Weights of a small transformer language model.
Size: 15 layers, width 96, 1.83M parameters.
Training: a variant of SOAP for these matrices, 144M tokens, 6202 steps.
Each number is 500 + 50 x the weight over the matrix's rms, rounded and kept within 0 to 999. Layers, rows and columns count from 0. Numbers have three digits each.

# layer 10 MLP up, 384x96, rms 0.223, rows 160-232, columns 0-95
437444528498493517469451483475541502450521435473439474559572460523505487484533521485516577513606465499533433504514498455595570484515514544418449554480458490463502593562464455432492501450455557593539568409506589461433531547500536588423544533485600431499436567542518474509599480467474478518
468540442533433496471483502447523485462524497560471638466469459466506498513537464487475444595433569505490526435456563562482427655492553434557480480491467481516564528538465436524515483483474489478545457524423571528430476464499453490512524533630452508504488574509424493593522507531451387448
522466529514551495493465470507540529552528512467466448450548543457569503472467624471539536458535471499548424465451475528495444507444504550509431435450458524522447464521582478518535466544548463593588445531530441421606494576562481434374499482503558570521534512405521562541484542496486440595
567516481500486548391490496407492446428475391538527521501512434422484506457533543477507520430430480489465549440459501469519545509472485626555607500509585507472436585499486490553422559575622559592480526490411546455606452474431466475503441609497556457484519498645547573533584516439584470455
552490531502474670427489498531596544569555475563534398468493441415595461421578516460467477525467544497498525598463448533509509550424407453423514526531526512576492500502457506430556439524556457538529575449448523509483509580484439501599534546486509557360433436546455373509509457515558536493
460545431478543445596469548473453447511591534444498589410395426519487565562574562458588478434543512455504532527497476525372551495465521563449532517498499471452449479575489439532427471472440435503545465506526536514490496583543500567464471508387513570493512504460452467398468524565470467488
530532529444516390510522448465506476499486521539461468454461433442539525580477585540370486509511504516547552508454494466526527484481535599633511494560495516587530496512508515477487528405510507561547524518519537555472535496483529439496491419555485435537467472556543503439473419491498466420
420555556484428474508530522501486505550541546534579578426564556545486562528543436418559517548435526395516451487593495544591411465465431388561529447505475526463351478531497450563497494417484478576587469472478517455424422425540478520608510443496593531434426461488458548505512547513386520481
601461567485439516521480590409478457463498480480504532495399486410611510412468496559603489459466526531420517460466436480468532514552416532429534408569560485420433556486505437566472553517482515488494535528504485468554487513478558546485496489517508569450483520507503529586598464522477487552
538380544503469538497460489501516479555542512392538561553596483475496454538538469568480510577525482459494541524460551458362446455502481433516515522401536514577570537507406476499510464415549484468536477540593518588481515508483521535493479547477460487463525618502471412444503553471480502503
442476495425434515395578549598497382478463499484565588430479449548516643514538520490424547557489537501416470483536516358468511521547529535449501546528559494452587502591543449496416491514546582479482479404412580451542501490558511519506479527556452490495434552531505635484506515531557546563
427511446517475549445489544492481448474485403560404546496494517470561527388458508497429553500510522423477567521394551531498561445518430420520508451505617510552517539524422419485501529455613483509524515433510515519450469597465547584466510561587545603480532498545524477542502517475433547507
429497483469468491473485459510511440536466536516529482552465573515555550503577503485477486474489454500514557568481412489449495419572461516593503528504447410408486469504553526495513440593498430496442582575547549534442399402518571546471488512504475504522455540508461517494518414513581501486
442476506495555437528512518473491567474518421578428492498471527519583521566534514509432593506440496544501554528478497502499482479526515510521427507509511508468441521501382544500483375534492668545538497472537516480490517505487461480520471511497546443472530437536476498511518454543555553480
489470488460551508518442549560386486575520464561497570487500625535407534497532401551567525429482556607468488453555490551460603533483489518482410561542472529514466565543476442439434514448499454512471522527482557464484512521473489560460535505563511606485482508404498541523433510430537426443
379505489528433506458514463506518506448579502500540633483480546510446481500517455526470473433592499507532529467519475569545497529494508601405548523518586472583604443528527474551553403443502504499441480414422566532533521592494521532444416305584398533512540533465520519464479495595468478501
490598622466509472554454491477514366442563467488382596501520500515552489620514477391475515502498421394464452490554532506545537439525514483566546462474573514544425531446542420539472525588502481521537385432546559490520508526475571450464573532496545565505491539435505470548422576549443568594
524444423543533484465534598538533473491520480450463466564518511485511536520318353529457511482436434454477550495459436491586512557542522572533532495406429470561518478546551550517492400424516506523477507532520546476542437417464535549582460483503471491477508421471487598488571481521478534496
561522559498495427516598494594450575570482424541494522492537498426536497521498483509466493456514480516471426486499507530482535419515511487520512502468585465556420477463513540500487463438526548473409468508517480480426531567482488528617510525538509573482496416552559421470499423400478506528
489439475507522508462505571395450410478483524471453546482565570438455482545515561470602531541527482481542513544540412457500516515520460503474494559498496500477482437478435472492462541485457491545518517441495517533496500521500467458449565398427504489448582518483495532483485423454392558542
551517458498509554586500440509476488624571562525607611469522424430507510400456478426562523541473448469500556495481533486469527455436558552538509563500490535489457476557476449433376524493475449598456461473465455539575466450486349547477508511464561464547471573516547453491428458449494507528
440371467498496381500429630504472454532429430502396440486547522526473516497463390496575514429439531444469456436482574588497554506536487519525592507506498496503455520505590482537494504421554474549513464404564521555525523461496496500507385520503502408430455428577455483539508438482461526502
540472484500463425487498513503463545485514603424524468479395472453499563515512552499494591471474525505472485542394575508482601455453490423533466521484568571540438588450558472409528496491559538607557472423479512445461482486521527484444557448429498496565512512423495482520511480453564580474
462415510531525469403385572503512601592568492489516510437443386543482642568579452593579413470547500478459516466494498538461449502457472502460493518565566490519477536485545484489500409529507583587575513381449512504455473523533487515477461424513549420495488576500522546484560447511496495554
455495483379555487508609542560514483551527510498385384494486496410507438475548459492438529488450591563411488465457434482383540428553471515573550480617500453507443533500495501529548517419490499499561500525522591452515459442521463404526464508464431566551553515550510484482518551385467512529
488514578454529501523438426509422488587474392482545438512581562459528441529493554544499390507543455491563524532534494557469402532417503498564524435533493486495505539605510492515381420508462597502500430517593505480499443466456602550514441488449518525521439493505508531482475527476505577462
467452503454469479518494549499458564460479489488472559579534441508543486526545492606503446458483451503484505504532554551549490584563490584467530525528520480399550590454560485426499525526460513582493512442585565540499448540491427482519578486552434441417586478548434499474497533549430498478
471453488462510499572573507504562569437517460507528436491463431391560461510549413570441525531502613494543531525495525541523444640411535457518533391496454405430518526572470569515480481506540478482450645491484573453472554529492489547511506485523570502462552444571491480491512525599468502457
484439490552511413519525465523479376501500504547471575547538556481458528544601487520425439501547454393561480456557440497515587444532498436450455487493557530486512558553533463542502506507488523583573488494576435457442497401547555618442502556416469479537450505533511511519463516563492372468
502442566427423471515496540526512527504517472459439549491522539505486536553467528562531475455511539429514474471536402549525529582614574523386489515477522518462559501515517516514499570549540498610419480453581493495485426506486516481530537531357460562482491512566541532468473511537583483506
523408537402530558495510480456530532512520572476491592531494543514534532526387475485536504493488496493475480568499390581502557529586506403449445495446544436507513474578529426535454554489467419520535479540469462468594447506477516521538558582444520458428444536599484560512514565398469512457
486470488440450614347518449477570473451509454487550476555536522475593468419420461533479486494458590470528424440663356520425596494443533493506515584520530524518536548476604462540408425528507469571521507401628519518524452481510542502512434426600495573554450503425440449459453460509576496532
459366541556468407400476565490455465461449495465486428559535446514493520552464545494525536505480466476470604506565529499465435455450524601447544430532506452572496535541576480560483449586577477495449523528418548552544460545541524518390542543362526403463505594412525521600532508535533504447
541475539486460537507556523420529474508455566493502510496521492466446424466476400506463560504495508526522434502514472585408658532548496405412576514576590522478419517570436451511484418450525377535479520591441524464531467509474480456440460489534427377433578521457510511432469531521445498466
495548448512496607459504501552546495572532459489526456465498431479543485549573404568471520426448503560504496453449540422471405524513526507505497489506505527487380532604520555446435524435552555492569502547477591423526510489493377495521516604498490471569444437508539582521463434548363538560
424436482500415548506555420492489559590429437551492498527472461487541465506485524611539570483483436469536483534514620581405456536457488482459347508531552556491446547454502524411537471444526482494586496447535492519456451518476569552473518581574458431442514501560444409477512529469564442458
451501566491459400465419437583581484443350515564520474471508510507483488476559585524533532545464462447504480576474484526531534485522511505515525473535683474618469609487477454447503412463573543508504583556491533462419466559550486539511541531470408403536484479508606538507477501495480396547
428569474508511640542445375514612540508493483560519643476526469489535473488534460463571551510423529469498394487487499463530530469466544497496486498492518526506463557523582485470466473465487469492514479522511574451491538500401456520560547454517512465483405407471451498553571606436369508454
552435449571492366440520444495503510447514414452428513528479608515448587516554522511540578424433545604420530416477510549511535524513487493463580513442535424578419475511520486504450527504468528491476501436458509567532535487469540502539511488594472492473471576431489572479569431392542509451
471524503520467460579514417432552484486603525440526530427598516481474519556505555514466418481516604457489552530428487532600549494580505528444502448470490522511569373536564508446492470506454481510470527556593590539505600468546444487448358503527500513348483484461554423494543553421524549414
427393470399498578642476480561574485470516487453529573491536411541435452504531463511490489416421415443477361506442373574551502437520511497480492510484462562498487501623573546514412513481495510440514573526611528615482494475511557561510513515463514480398486439527566433486473579514524451607
517515515474500542497474496498521537481521491574600470481490532463495541468544541498556549401494461401586409587510512533473414439497520418440485567494497464538523454563582488517526450457464610442524572496494592539452556531520520477404494489458503531512412527480508535534545471476541458405
470462563475461444476551518488399529535435452451474468481563566480521525523462554536502467529531536519414465500499469488553461502503553491449476543512533535525522458396462548441518506540535577547467555546566501545539436496429436484455559357525424481488434464486533570488494530628492461525
530493530480488478531575501650454484526454451489541496517513452530570513453538437575512474627413483503488523432460472496475527506506442560416487490475482530441466530487564513508445533507532491447497532443486550435503553457507577532603490544543491561566501466460457530401590498490469504447
504554382443502540456458520532508479538535514470561469452574465449519507579492536537496399521482393536450464529556518531474454484463514460416526532501546596548467534542539466455462453457548500475583540471468559417466519444518438528500586489467484499388556579503487500494498458540547577488
528539527533548577421369410490497450551452532522415504495564477514510491488550534582458569526525458479455544565483459490472578432494469459442442480470555407598480492546519475523436478483471564490502580590490481530504478601486542531516491508508507470455473515447443501468561495527502476379
448476392469514576510535453498482423543575468510473484495524439569569555512505455531430510577549445526516464502491569593382520462458437480445503555497525477509507505469479536521516526398471503534466433498396511449553501572519543490436444506451468478531519519608409522456508484511615516552
571436541441453487461466452416470499529497479527477492450600571444509501596499476446471503451522524519519493579482411527542517461569529408459444563449471556513482569490499396500475484548511529521540484399518530558485567442535550478589543452477492464492543483475468504579530474517504507543
568530547513576495519478525507458515506509444542454461522523432452454539538551449469519576501460532440508459481497459579537473512451407496481530535548473514441485438469545543567492481452511553524559455453502490441656512498634360584468527576495583493493554493524551554528546429586452473499
535496491496450572503524458518500489477537568508526469505453443462486600537574564475583521468425481451476501476551598569497531487443361563450442576554556454494415585592520463427499434468492529493438505463500566500460482561537463490395469435409497448489529464526466471451519525549568542485
505573496562498386553567478546543434472487425473526514549472459492517457398447459520470543606526548472490523453408495505503530511492542556514485438519572526519413448457501470444507463505596560431568445482389489554523449462526542509436532451499470566488522531549504570472514470542531456567
493549458446554452481551526486533439498404542531507519408550508461576446476418477546435539475461509569488468519532628457525548430587485547479541540543520500421560510408505411477407550400520436499493488447535601392531402456452516549486386536601539452538446493604525479452549490495536501534
570537539469521550459578484453489502475457453429465498494574523434580607478563480468538526547503479531496526460525557539575496406488603434533437518554568525443521464493460574399472515573481527586463564564402473514487499573438511444514431485498503502454477556517495565481533490529438469434
470501526559490547501541505535483500483567508491493447525531455379501473468493565544528486522428442549553417584436553532532438471558530514569535453464453457484548433424564519500532551457564510457439542557474543441467525534521457432536505486515587479559500513597465461501518477401533387603
455471491439370542618579451508509534549573552463398562492500496518472478511434538478423485471538419498455518542531534413488500513497487677544475436545431364394366482417521522485460516522523535555540587440541484433561446530500467480557524491527467546475500521533524512558446574602463527600
464485495502484599518453476521500503574551394522516496435552454432518472618434454492521467464466471477517540572537469472387526527442475426398556467523519546561525455502523457533455553509557476546528545523482461544452455513439517575534551527465519519502420520592559513483509505466470558499
478511534573535415504479503608449480476513466467469558423389422467539512555418431462523485498457482468589539488433576440491428523527384508512562512472510541562512470512491483504452464453451504547503463446440529552546472527472605474477507554504491346512547589548463509513497555469461518529
493526564495528524474417503419537487530482518498520489509551488507472544463427505475505464549531435527496478451518449472512475508470472483468473533590451514525509458540489526455395453501458488460547508437577602444566525531526524516442445563411463551473588483398557615434533601509454493550
437495477518530398412508526492475538498643454439539532505492519531564424485465512651541467460479478540518560522424465553420488536425408524436519436445483492500521557451490463607537459453530480465535435570540533511520558467452374468407469540496492516497547477497461514515405490446449572545
477511580522474522415477569591503402530505492474424526458525537420423510547499449479526564544520528411493510421398618474470477427514470386550485480545467474435470568514441484580576483488431549494531492458445542481527467516446518562577489585479538500507466549534443547476513518568609582586
543514573553482524495550509438567543528602546422554519559500489396545395501498486479562460483415574407566483499424450472471558431365451537453520527415538470491470649527448504467450500487413551531416403535517576481558470503400611587464516619545485567576483462524489481515462509432514433460
439483551427395457359422510471454442516477451432558510502383457462522509478500483533544548628523481470525540491463544506543483485425466484503474422527583506490477493428506519463461443493536490533538543469504452591514579522513506500513503462507607481599535443539537550613531485514473545552
399518490504451480482485523564512480490520450507491501491417492571564526543482478474579527522549540542454530473428338611556496519535530570452548491558525391554442544562487521493494482472459514493453489452469536464470535471499522521483518547365508535454546489470512489515507487476589456482
471516417548499580484475482482386433465526558510450572464513538569517437482458496539540515456484576523498431488453473511451457517502526497511604576450446526575489577483509424472477581504510488523551505477469554502529503480414493468485534511490468540444418529475563453587509447452513452387
462533502493549428526567431511500550470499510495520471489468504458544527576461448617422474381476531421505472507448508462560487445596545493416559513550471441495460509542528508475448500607536527594565541432458466442430491479474527510429439540453470485605525539502489525530536444527525477521
387531559443516515513464458523520484495502519393498485541488604485429495465534514518470431517503484525591374435494410478518483564438588547411603461501478552571428535620585442540461538516508513405457516503422524488542532486519522458535416538431471593508439500420556578507406486532516622442
472537544467529570483500487525608538522518474546559485449466500521514535506522491506424561425462518490468433521573423500539547518536423564595392481499550449564510520407443507506503489478506498534535490438431472577582399480543572547464507510496430476420446426455510462546497502452464473543
456418547534431406460550453503412493501535498524438505529520571506567553525584517522488494534452377577529543483486591413439562449464456542417436560473551483537453516494429466508566539416472500589419449465445517508486541466545605470488500486586563460524510507431481480437515491443440509553
477496553457498432499364437610491482487501550419580595460487446441541527417429493528453513524463396479495535585620479480454407535565509579561558486418631528512435561462570470556610402505433440500524523483461494548549564567464554504425544513498487472413482523565517525508463525566498412504
477524524503549423511422514613452452448467432489482491421451479474457513479576542383536455582548525441522428466557531474533501590462514517500474555500410556469515545498485498537433474397560603528531517501472554421560468471480515498505529562455501583435539478465460507448504440411538538554
578520487502445442386464428540509500493531426446482490591477433529522485536437499439518546518453405521522523474537527426565523594466501500524527517515516455500473465552438479506481483466510526550519602493482480572473446545475543515467566459528523562447563437630504510454535494555520525482
449495486410477571439576539603494443553505446474503501480415470507505541622451545534443521523500532536458463479504512454532466550493557455478473640417534443559527467460534507489532539419481468586519504419554541376454592459488527505447412413499497520542519455499573508539486453534539511490
518414541404508441520530507538494521463503494469443526515498508497452465560529563482511518490469467599395519540508504531488501551538472462443512461493500515487484558456546500534445441502512472463366533535514523414526543450492496483429459487465450587536427567555531532484605517528507361554
# layer 10 MLP down (transposed), 384x96, rms 0.227, rows 160-231, columns 0-95
477464484453510434598469460522475466504410462462432498480475513502516397535455521473474521553607485566456463494486478572467457618546552496397475539445384491515531469531444508501488539472452445499425483381522535584456490497497497483395534497389487565487569525530537446466461545480456484496
451495607500458481422535411544515470565539468472529550474445421531480506479534547464444442533513505534499544499469472565510479408537384511540530533476442439511419456504484418546459509480544542442507523588507586450401455392413531491579444453513491587557439429553478449492527457469532546598
450407460432457537509490519473466530552577498429479388465428539417509385554481626492500599529454440531471514588499525514434508493485475493496492414533526581459533508527554492569486475540484525471517521535522391539459488461492511543501574498513532609495556442480452554450529474488485384542
556457587527474460513457521490420473490525502529504495458443434508551506437551425444443627538442516600484565380593596536525472552503519520608372482516524407437410528529514452527449467528452446523583496524481498507524487402569500488478484524504415374589432464424536460476443589533533529500
460478527502446531477594513494554503508614486480499444474549569474457517498561500478519475500502592474523509563487519437486476501590491593492501514578549565406562531529435475462403512626570545407441548504561452473487395439476496550532539531543546537502442497608519411522489423574590520460
501478613457561585472555421526527505419478442578481446513528514504501447491415528515529518426481556429490432497524455499593465428487481562488518487502488526404480495599588456498549531568596488556542491523483542463541494457579521430498587525476498476426461546417531523531480485519468523484
444442445510552482483554472461526530571535541547522483492432590425489376442486552503498527606526512550446613491504497563567394440557472418543501526558493405452460523489458516537575617502520537520491508539510596485517451499486411564534487629535478488517539549533534532458472591514541522531
522563506569534578610492572434519428552452464415508523486469523568556476463544509483525469444590568534432502463600459436489439592444437531485494461436467584505440524512446485507458493504554479540611539490541466402420511479547485429501516382511479574481501554445595564525526504563571541484
563421495507521466452496550558441429475483562521468476603511519455497589459509532620465554531613505549503462491458486478559515565539509493510524483424520587585456423478444591537484538590479427519465418464505484549499566546514525582523465580447520503511421568530535534458403558514542529465
531455479541435505471489490523475514519509506509550465522519449605384512480608408615401493421482406484482531414525487532496513524454558531505477580565407420577497528511567495487511588501516534486623620530430575480400442530536558497488583483479478548439534462458476554460525533453492582532
520475472368544501508505543525484470501494581565476524595516482566492597579502551417475509526560435477417516545557475418527511530519530487477536538537553483437600495505489503507563532511545443546542558521447560456535510466533620442505621506558512468590444433419535548564520471493404543484
463427502536532449463532555546530520475565540505499520507531448490451457439381546484428568479539460561489499441491540580499519465482554640469493523436396469428487463547496417537445608495436565478520467527505519449485526525516482488542494479443521536497456584513464502493408636395594493494
479505537493502541478573513419493482442484448555506579538489542505507547538480514469524485486423558508505486509472497536559456408501474540557491481536621603518543461490451439529410450576548459542507493492505539495519536520572420488559524440516408500597509483380434487508529515410565409415
556515595541502512544500516478466512529589522450514545453539394586471526482421467584499520497504457442505514493499540469478553512516411432437545522440367437525564466523541500472488538527493487473532466485556419540498454464476521553553525507468474538480497528575578582422487503466473572547
444502498482431468489493505513524492515415561461497476415463432507515461444505505477537467462477420488488489539576463540491450549495462501457526410498530473526449515451511496430572462506438535589421596464449600557454469419538518477462470536515500577412562554423614478436553493412393610441
555453459493538515553534570533451456485466518459474397406555417496510488499452514605607464527541542491381487463517435552490487584466540428590552493551594454507544595548562501598421435542446543521522565488503569484367493546430500477464390496552567487490495497606499569459548467468342439528
557609489397437451474364469410474425493498445476412551524513426530526507587482540472446436477587460429501518492532459442527519484475506527492544482650429575492400545532472506520503584472470414488434500457595547439460458410491555582605469595491479441527490409494425550552505548448470612467
479532409512566547510430495504529438501500567496484461457530452502514509498517496484541471441556622483530551475447467490575467499501606495418508527519497532533375473512437518470609465476503546406435574570545429504498601507553464498469452498462476534540484420426521488482563468482460483461
468575467466594522503532481450477545529519516544461461469518509500470552558494445403562539560661475464485511502467519489482539465483541539470483490421525451468551543464509453580536513503470501400494464524472503528488426604499522417507500508490533546534455444476580420478476478469422458462
517529472450504505589488488527567398419543463474496523526530500530577548415449453521501511523541513439510554440557467456443484484478545491474490582511442444488410412546469479568526525390481466534611506544521522517463499442478534527559455517577450451456485527432540441533511479490517480576
479541461505450474523532518515447510483484555477552517482529378490517463591555521491601559465491531438540569482522500582476625559450544509488629574466484477423529453499441433497504599482462524446467569511415499479435525538509549446510415515503484461461511554566633593449527494482546460471
467555500524500592558441373425429490459633484541464505480539416535449430436528453504540405501486620413488419486574512532596565538456453535548501561558564475524518528478532511517586457526519505414482620450523544494486595463556485461451525465531549550483485512461444483496541471569495534512
495516408455523526473450536503508512554491454468602532473442525473529527526468468475576507449481539475503525462497492508461489438510495539447441547475321536542509488536527518487436534541475458472544548511488484428598456450457468507518556488506583451520518510558380411459493510541545559488
545514470454421505479571462506499456480551439566454519457469562430455486519469499531435498562505558523451576504502572472472537598511535439632543507515477480481455499532601545487530471528471485582473521577579456534423543476473463558517549620575567546439504513494450530505510609489531481437
547529593468463531441536546574601421500522461465513515495555519460447472521498461601532534552525373494558506443575542520574613586511513487514450499473549464476545487488482552523431508523514465471476421453464469540500460603496510480462496407586528492552430518532492496524489416492460499526
439532532528457524511530584564582455484507442566464451579551526417401499465600408411565488477522493505506495544624512578613534474512476549479464406487508597474549571492442596581469479532590492524516512470508472438529586515592481564516577495543370538482462488550546441506578515461499471503
500491483480500516482453495422533566533516463523564501485577544451486555446465485502486527556577606531535528490522458428491593425419557380488550513482530536478465480519495472480515495458599521426545465562488450508528506473518547519451537462488426463471458542491559491577483520554519399462
488564498582470479519522474451480437556553451445435552558425505535495510469491487483424509549544416430546537481444485407439575494533478496430498513466512408420446464604536520493556543377556433402471526494522488515583533521518541466589459481448439448517491550530551474422458495496444484474
549583470447520515464525558423490402527517477516541515551433577494511553449487446565490487501530467420501523553497461515468441553498519460496460469544576550473529605526500487459503508567455526533516437487570466452587550526572435441506464490533565536487560469520419598510516541385482501498
489503479545536517442478437469547580449569465509584549565584587469468497541547510465543476411464517617619480508536591580496502525429569532500456449514467603483495523486452432484484468462516521541543514516483476483512505587455533486475460472540550551555533504415498475585509460410506498422
527457441430483508534536504523591503451536548465558427448497434592596488518472377488581537560547547538518516484494522488537463510396434481515526487458460545548495423502424535469570464520589385457467445582515523464576593421493469434600523458565398436454476468477452533475467483530499544588
588553457499550506579479570577533557464456474464507491551566486443515571523472588455425415507436561482435483492455523482540483485556545524446492494410509459498609568569559436456485528589561539502440580466565474476417493567472497499542505468543550556461499562474518503462418613546470521467
478497541458509505561591501532554452528474471453531538508525496489502447513443616531502553512525535489459600566534451545516555579478514516509429505521532436518433442591525534467417515537516421583414440465539458549516463549614490509511516530555392515492595513534522563532558496524509423490
496441456508545451451636457551489545480528420550465586549494466466484462514556512528536449580574546439424498487508607529505461493602455493488465406420484491501464502491509439466398471532465506488520568478498514623538463412511453542413558552489515489584419392525492538522546613478600511595
469445570496518463529532474406463462429430450449603528454542450457476463468534482470490582494446475447506589419487396585460525596505495580511427449519517421529440460487515489502484528516491478504488521438451509612426510509443450507515511429503502532533595544527511641495447559363534504500
557559618454551419497414474478548555534398508560505530507576459539522426535507522540494497506528476563488494501525566434526513538466503552468477539472451544498474464492492499380601526440432518582492587535532533449449466537554536484481469497450457469406547474664375529552500558465532570489
495558449459381539532495533541479522475448447407586417555512507458467500472431308567536455504581531500543420467492433557451552517470536513431504406505503576448589486484498547439453431487501496466514560465572519461488513550412409578510513488453452529482457548582551565430512478573609593423
509436404636559462496518487492467535513521575505514449543418524451440598446499486452494511497586398464512490530524517419580498539446541489582501415565481475488431480478543522502569423564455438486493487491506571519525521533591471453473501474494452529540505417442489578545616444457638518511
596523428431555513419513444601498505392542466547522499623450451523513522486424506459548521520486499488471483508536523472582443449500577510554475518480505544527459505485476483557510517597463520507514527628451436484460596549451462502503508540491525445328481601564619524473511420487544451508
518481558463374470527460515483569488466543431470526488606502569552537560517457471498485440531529569525548544495550525412526477492462472390416507483394434560486471465481394570426521482548437572513539474528514584497477514529412501563491447490451433374480522496456550497493494550579433467462
482643363588431538497382397540409478496620487501543480542524507421521567438433343509497499462472512538441480532454447543503496512510540473501544518441551484536458498469432496515439458538517472561553486529423443571448474377553452539560521398459532461555424441469496492530438399471570479397
575419363559511514422574444565544447532513526582512545456512447459447479558519532539501519434557440531519515449465487577483495536517502476535515447516348511480482531454521433536446534607486451537399548539548615508596523458498519537490536527529522448426432564565498553535518536443567567480
452457474548523395489471433510525523461515479509412464478467444533506527437479525516503414414479494497469532438449527528469501453514552463480508440583431473524495544564459611554418538435475529477613557532412546447437461435479573490569471504497608518483523468556473502422488516432452479425
439488482496510468524477495491542468475473464471517446479538554457474471539482488540506576513520573459542455579501461562524502453408494535519563509457500390452539557381484562453459568515463637509540393539472544544520541520564564538544565475544562467518511410471529458413459448473452525516
477366494568516485457432450513454557475479527496419553520395438484500506491509603503531436498561469493448446489419523524498489455494512479486504473597454486470533477540521487515497507562494589431419474489500492542539403526445528398452509519512514349468507460463542509500533479492573526548
545449469409519472468517501486580516451430426499477473658528486467505520519603408458568531524484524493527379517422494547537403459502440454515484506483484531495429448469526567413508557589486538511520408460486374476485533474444495539383458503419523457439462447537429475498469511537517431515
487600438548521538624491535486427480569445577467558565439601478416423502546507503466458464406601524550506462489543493500459507602490505509448527508583461611459521511495537528531546503497506551509427395533569469484525503483533441563468516536442514513569580482510500395537500448484471531475
467514518478481551532529477518476523499543437497497399505571559468518482603513466445549493530437472462486433446631589607397529464508444558566491505487568422550485528490598446554486533427514542531487515407540516505530573394611521531534481486491478424637517484457436506493563529463569490526
445415515458540452491535457529558462528501466547539541558396530546575488472510515540494471451464504588548552451464568485503530420443488499534520498470502446529541527414548526444568495573518509427497620534450360530484498477446524577614481560485539559501448514497480539386520567499556487425
439468512523486641605513422424559499551536462464501468547520565549533481484463484482552443425525453546551508558544459570497477438489495487457474561484509435495567485466441408538504513465577491532428556617533466614529480400527393450569391518505538491505508527456525524468584581496510480496
464539604454488489611508505530550547427453504450595434420516431436582566458538466576566451548501476601522492484554567472435451538550543588480560474479545610497497457505450542457582496507482503469615494543536540486516417516628523476397515594387472590467468500511528535460488428530484469553
495495458449515496569441408516498516497591425598541480535512491435446508570529533554449469568459508472565451474471482455499612530544473575361578470517480541495570450470518509598446590536450433546459536529470535528489504480477513392506479407468470491558480573543437449508438514557571444545
513501464595470443504523552517466538484531557481431563546539552541436516476469505578477446486556549425485450492548499579542503529464490537506477551515453416486478470500550536404445450533527518455407528507465427521483471505530482543478521382498581508547544476491474468610514455527528461484
508492509524533502621504518486496517455479532443458491541444514483484506507438555477550481513560572431443462470423461511413572473468557478422470455448507564496493461533572434460574486512553484472473515498434533585427478451435527522417543537563457597491501497509446495505460459433445516536
659525518553469585437560480524498545536531527577496477508499548456551495526438467501576587464462565464571435395465573538515440482576556494470523430463428597410492506539457544476533475587469404434529484566507506530526503432444479568555402578472579544587537517485419476492520547519486527565
436556527515462445523572455457539484476513491503440404510520526465537532579572532502425593483471566499603508505527446589481500597547514524482475532468426538424565520512558479505490581391459538494567487491561566466427474644517606510473529510501465511559536524506562478544530452435482429442
521510555454393423470575610533560563488537529558505476436466529419515563438526599499483542573384498462555524520568554395448423484470464539472512461537501518488627520434420479538535493456480513492461483467447579507562519519529549473531489438520560514514482499489478551501457461427480492448
486524547477582527536543511565381498517566462553436419520436433557509494504491566576473426454515552504578483546443562467509531588528475509569543513424509504503450611593511436552452465472555525412439475453531494507509567425507507574489531465503552483542463493560489500510528498452423454433
543508584489582563475486513506487556567448538594551465495470481488430467555487536509532560520554493496464521582455497560471540593576504458513565470558513486474522455556417537564618480569553471449527537530592541583534430544529501404485504577499421577534491506547385525515476587510496554505
383436576545457514441452535572437514426584572517372609530442542506452523512465562519488491574523551517435617517524515469528581474571412498537572436568560499470512507552536476427454490451451471423478458610352544523539502526461542488521544493582415532504459443532509454508457421463518431435
454518549495554490498514478552424493624534464480452460484542484481541578512480510451482437423545583437594464426557461517547550493518483511561521490529583549464496487450452563545523487506478477510533438557519485480467600561413513446472507509474517399549507455542522559466476540504516600493
617530445570438520493558443509457556480454586474486596455471468433479489476549470511558488435595447566520472463512479530409480453467512516343521513583522619531476521502527433456463494517447601421489581531493567541591544528516514420517509452586436525555504526467483441538508607481468422481
488501493537496520451499445535581462566494646476563504496498391493463449540531511530430437401487470515546565443474523504488356514515562494492476516423518515445574467533441536478485541537575512555491543527555447448385440600524481492497467465599488515493516534465438517458500480570494498533
573531519464539530496466558507427499536521427421476416541558462483451526511483468591495476512506483546443434501609493563532527537559508645475549507419470475484529359424517537523441565484526446543520502506554515475495493482550511509479496431528594539553450569590477502481460493460551443503
503540485495517555477483590504449481649427486557491488504524485526546426536524519405543553463528472660504521526506512557526506517520497420510582522479533576539578514487525529458550496475557529516563534525561585506561482552477446541584478503534449557467485488459471602531587461451447637537
465480580514473405506537501526456512578491550537459449507530556449549488471522536491424575528373490474544474488485510603482533600476482452475468491421598596413465412461552408584462432445552477488491533458476661435466479503539425453591482516509471475545514496392571456564471528478592514507
442483556465484422438426511527574449383493557582538470428444481533513530464432509498447565522460563557564426541597529452495503508439488579579488494480526483504468403434562541437467516527508486469488483479547530512388574492527424500494450619504482488505543511482493462516458455475474555467
495565486484495549422552504510510391446477504540482465537470417546562517533551572496462439473504469594513571475497615529459503504539472547454486528372502419494517457447528506522499524488438526523475567551505478448553548483420552409582478474449590560476500516569517333488421520442530496530
553585441445546590534491488494596549472489544487486453482515520523451452473558502477431525567474544458523465550578462493449453464474452621456568537491590512467493504467468492497536600503417471475450393422547448508631589483492575518496550445494484484416539476535482517460569551480600334551
476450443438448452498470492488527506478477447551611593526546471516540521457463541453479551521527423443520463502467527529428468372481503529479452543574460548537600458463521442438505501515532469414526444587397527550453563444492574530529548484494511499578564547537558525429562506541454515480
400500458496546418468455528484489509501473511592386486464514427508531486520413481474495527472468568537404504517555492513490517434492583473501497545508504502542487496513586425499462436561457485492514498526548444435466539453553563379439540535557548406494496533501617478520503548564474507515
444554555597538532490479522471387468461515548474427642509495471501545512495506477579497447468459514499476483582497581530500470464558479507514492494441522520473473488659549487440486565396490501438563503561619499449502557491526507481533500467492451520460447424458470433557445534444584467566